config = dict(
    n_layer=13,
    d_model=384,
    n_head=6,
    n_kv_head=6,
    head_dim=64,
    d_mlp=1152,
    vocab_size=4096,
    activation='squared_relu',
    norm='layernorm',
    norm_place='pre',
    norm_eps=1e-05,
    positions='rope',
    rope_base=10000.0,
    rope_fraction=0.75,
    qk_norm=False,
    attn_scale=0.125,
    bias='none',
    tie_embeddings=True,
    parallel_block=False,
    init='normal',
    init_std_qkv=0.0237,
    init_std_o=0.0237,
    init_std_up=0.0237,
    init_std_down=0.0,
    optimizer='adamw',
    lr=0.000977,
    beta1=0.9,
    beta2=0.99,
    weight_decay=0.21,
    lr_head=0.00476,
    grad_clip=1.0,
    warmup_steps=499,
    schedule='wsd',
    decay_fraction=1.0,
    decay_shape='linear',
    final_lr_fraction=0.0,
    batch_tokens=65536,
    seq_len=1024,
    doc_mask=False,
    train_tokens=626300000,
    steps=9557,
    dataset='wikipedia_en',
)
Each number is 500 + 50 x the weight over its row's rms, rounded and kept within 0 to 999. Layers, rows and columns count from 0. Numbers have three digits each. The size before them is the row's rms in percent of the matrix's.

# layer 5 attention key, 384x384, rms 0.0422, rows 341-383, columns 64-127
074:560377456536535526448370554479514403601454484449522563548562455474497552536524504419500457520523437482538539522521480463483467533454454590568532497517499510511433566512554446602448495398502467
078:573470486531450542562476525466445452551472479547456520490433433487492494518551497446533464579509500503547536505567448468479455535509465576524500461574508480558454541584542495512463436409495564
095:462605491498518509510487457605503529440562529492571516520504497527534473500510387491513572492460433440439418518478494500519547426473615382483409491492533419531488491444419501471581541521513490
105:527433556497548425513459547403457518496457481521456493503461480434476564489515529479553509516524515570509570444555481425401530536474426582544535413502481571490480490507528505496430522466454542
083:557386475521496573511443588457516466530489429561451590506512450503490493477571538459517445570554443493511514590532446470448511555468447521572529488506496531540520574520496472542443508508560523
095:503548488547497449479494532581369416532387507509500527471502434468534422466558454474500455619488501588496540467471432508470491559431419499514483504488535527530500556546448465470442502443528455
107:450564606469435436468569384618554584507537480439549522514464501529548553452476438613461503511449600573420426526476489392511484439483587454467475422433539515476502523486476489500536516586433467
093:530491517550505487525491466554375462508439474539532537500489510414544534498538489447472444565546460566471520521486445506436549597425498509513452469527524486493509553529470521439394552534527522
121:458554504510450501535564498562527566489506480399511497444462459419532471511433446574480512466443531496442446567486582541528438449539645445470486485383519582473489472475445506572609595486433414
094:528553503529479510538478522514411480548446447534475499555482474476504472526611482433501490586543462505492552504486430517473496567480474569520491483534481519518473503550490490454483481481571557
095:525494535561420506548545515589396433543484448504502560515523412460530486448574471442514442572496481606414528564450434483465462536454546437466482482497570549506530511528466507480478540552564500
083:528551472496444501513493501537352432557463434468526567583520383514528420562530440508533444589531410513545540486455463497474453564468443499483447530549478559481512470590548494507486459502577432
117:494521519412497460437558499513562507528559474529565505520516461563474539532443469475542514468533470470592504480505517558461546478434500463447444521587478463496494467433431439558528424499526582
087:497586497508442511602558515573384425581461488449485541549476474491523490581545406485480507591495418509473587497468451443494446524417503508450433493534515496539495455499536440483462548510544441
101:508428455485501510446459503524668513448558539582565501476514515491463488499460474503491446405469528489502493458507509512539526486509536406512542500464499423422516460448447488518491499519453471
117:523422447574544522504554552547557508446495495633563518555566520501464509523503461390437480418530453534483525452437425488463515473459468428426524498546432414527549502533518478429368483629575600
126:496579473441552476474529497559393429445433518428528465451516449445494362503420477509566396559484431508638501448472542560524466576558457465496544480412535530438476516535525485439530509485495434
095:496455472457572439480517492523641533429552550528449500414497525472470459496445470511522478432465599464487441463483527565531549540576543497429592480479514454461530515439452480513512507476503490
100:524576520576481458546458526555427431559480501512478527593500489510479576560571515439523459594487474548492560487431482442468489560417519527516394458495458490479493512566458452471427478487486462
102:530425523488572420498551489450642563534520547532461412509462571509501536454460570489487556449487566509479460535562498442479467461530571473428552505444522525423495504508527467472476541445524457
093:474457483500587434393492510423580519450562569598499484506643514439430495504484526462551551433464521543581409464460507521502562483515520459475592466464519474447460533463480445523484516511521520
094:471374496480513558463528470493625550486502527529528432360512477501496423408448453530471466410493508445455389509502550533565510489579453471511599535499463431477526532497495478528465536517462465
135:489444557477448440497484521460500468554528527547494532524511610521516474410526516508496508538538510471560535480537463550465488617511513475491437490561462522532530435581413475436500511499510512
092:502460486528611478457438489436613561440521527502474430466510602486462530423494536539439471417490542480527450485533531515526513444542528465522561514429551470474557544468474507489555558500513501
142:448518439426446481575541508477477472541351508379429462527388482471460444569387571493565495559494587543501481509547500560483457506554491557546429557474451562503475441538539542504572507499419461
097:423515503520512521536482499568393518587500470432459549485444500478523499466506500469453508586517577524477578513412475437437452544499542547461395467553459462561511448513566470466462508491538508
119:507434406507533551529588511474516538493534445493436470458463494521483516564431555542568599453491547434477406557516454482556504541612451572559584466486451505475475509487539518562588527439462483
128:514625524490480429506457528623422512510441499483469520533507518424520507470442425527470476528479521603501565404485464576396500623429555416442450495466447541482514522536430508470454462528470478
125:538526483477531530511581422497355396518449510443468462504456469430581488508466412634573512586498527520458488504552446456472463564518488494476557419434558589506511511522601477486445515490480430
110:467557517477516508579561501538422537509436473390444535486454450441493605490505476492481481522490533565421546520488501436509500423519519581494420510510528569527490513488520484538476534525499478
123:554472572528502472402427472453622497522612515605574494536593555582477539485550508466451536394504448461515536436531497424473522437419508543449468458554442443484500524437437423528451404530528623
094:549569487522448535530565466572386470485471409474557500483485466467556448544525447494524478551568406501505538511447411461539498518518436570476528483548531548457429504504540537476460452457513476
096:570547497471453540577507470490354408569478450474511540545478485528544465515525440512596509566560465462434558522524464559442435598469480542501483522523498571525558529452577518494531506464509399
098:475574453488394508560471546519351483542434480451439525586512399483474521511568506465518527592528412530553544556474422494446469464433485474470429526548505577505430490480496520486496450525511450
111:544441438525549485482451490502476526466531503611540506497571567474493521475500510444490469423506521506470420547495481509457539599587513406518547450416536506506507495505407568490544520551483538
120:489405590554524460524540455412507533449512526492473447485446569548506511507540479503461483592511583567500538515492546571491493501508528486437430472494566558473469533601507480467438509487529473
117:475471435444552502488489509411534474502539570540501476473565442504425489511519495456498537367454491476557496493516496375535494522487433439496568480582550449560508501375549439541501514443545535
119:514416531482499491435510512473575486609519469507558475527514551524455518422462412494422377396454534543513375483482557447467518514514527535509567447438449456552538529475447496596473515554529507
094:554493515547565499448530475472614590479489482572495463422504543475462548401472531552439487477487594492525452498516575552539557407548488539498596464456537449461487534493483518511509523507488523
111:535577563462445466466456506434382450487536424445515580580530547557570520486542531490466456550530493467602598527491456444510550483483507540540469523607462570530566484541502491452417433579533561
133:541462478590458528498523461538515519459537532629545435505567545525476492579554479423500526481509569526482441532452439491480468587548516469445548447475496455451536480557512489503493512488565478
101:492527502501402481483448513463474451515430572523519486517530482517472429470571560448488447576494497524475545556437589502521486537411504541573430517464487513549475450510461522514504472433475456
093:503440489482514518489492485513632529427566553469473436471494499578424522478437597509539493448457548501516391492535526508510532502551479448482535531433504480529519495454490556525569459489461522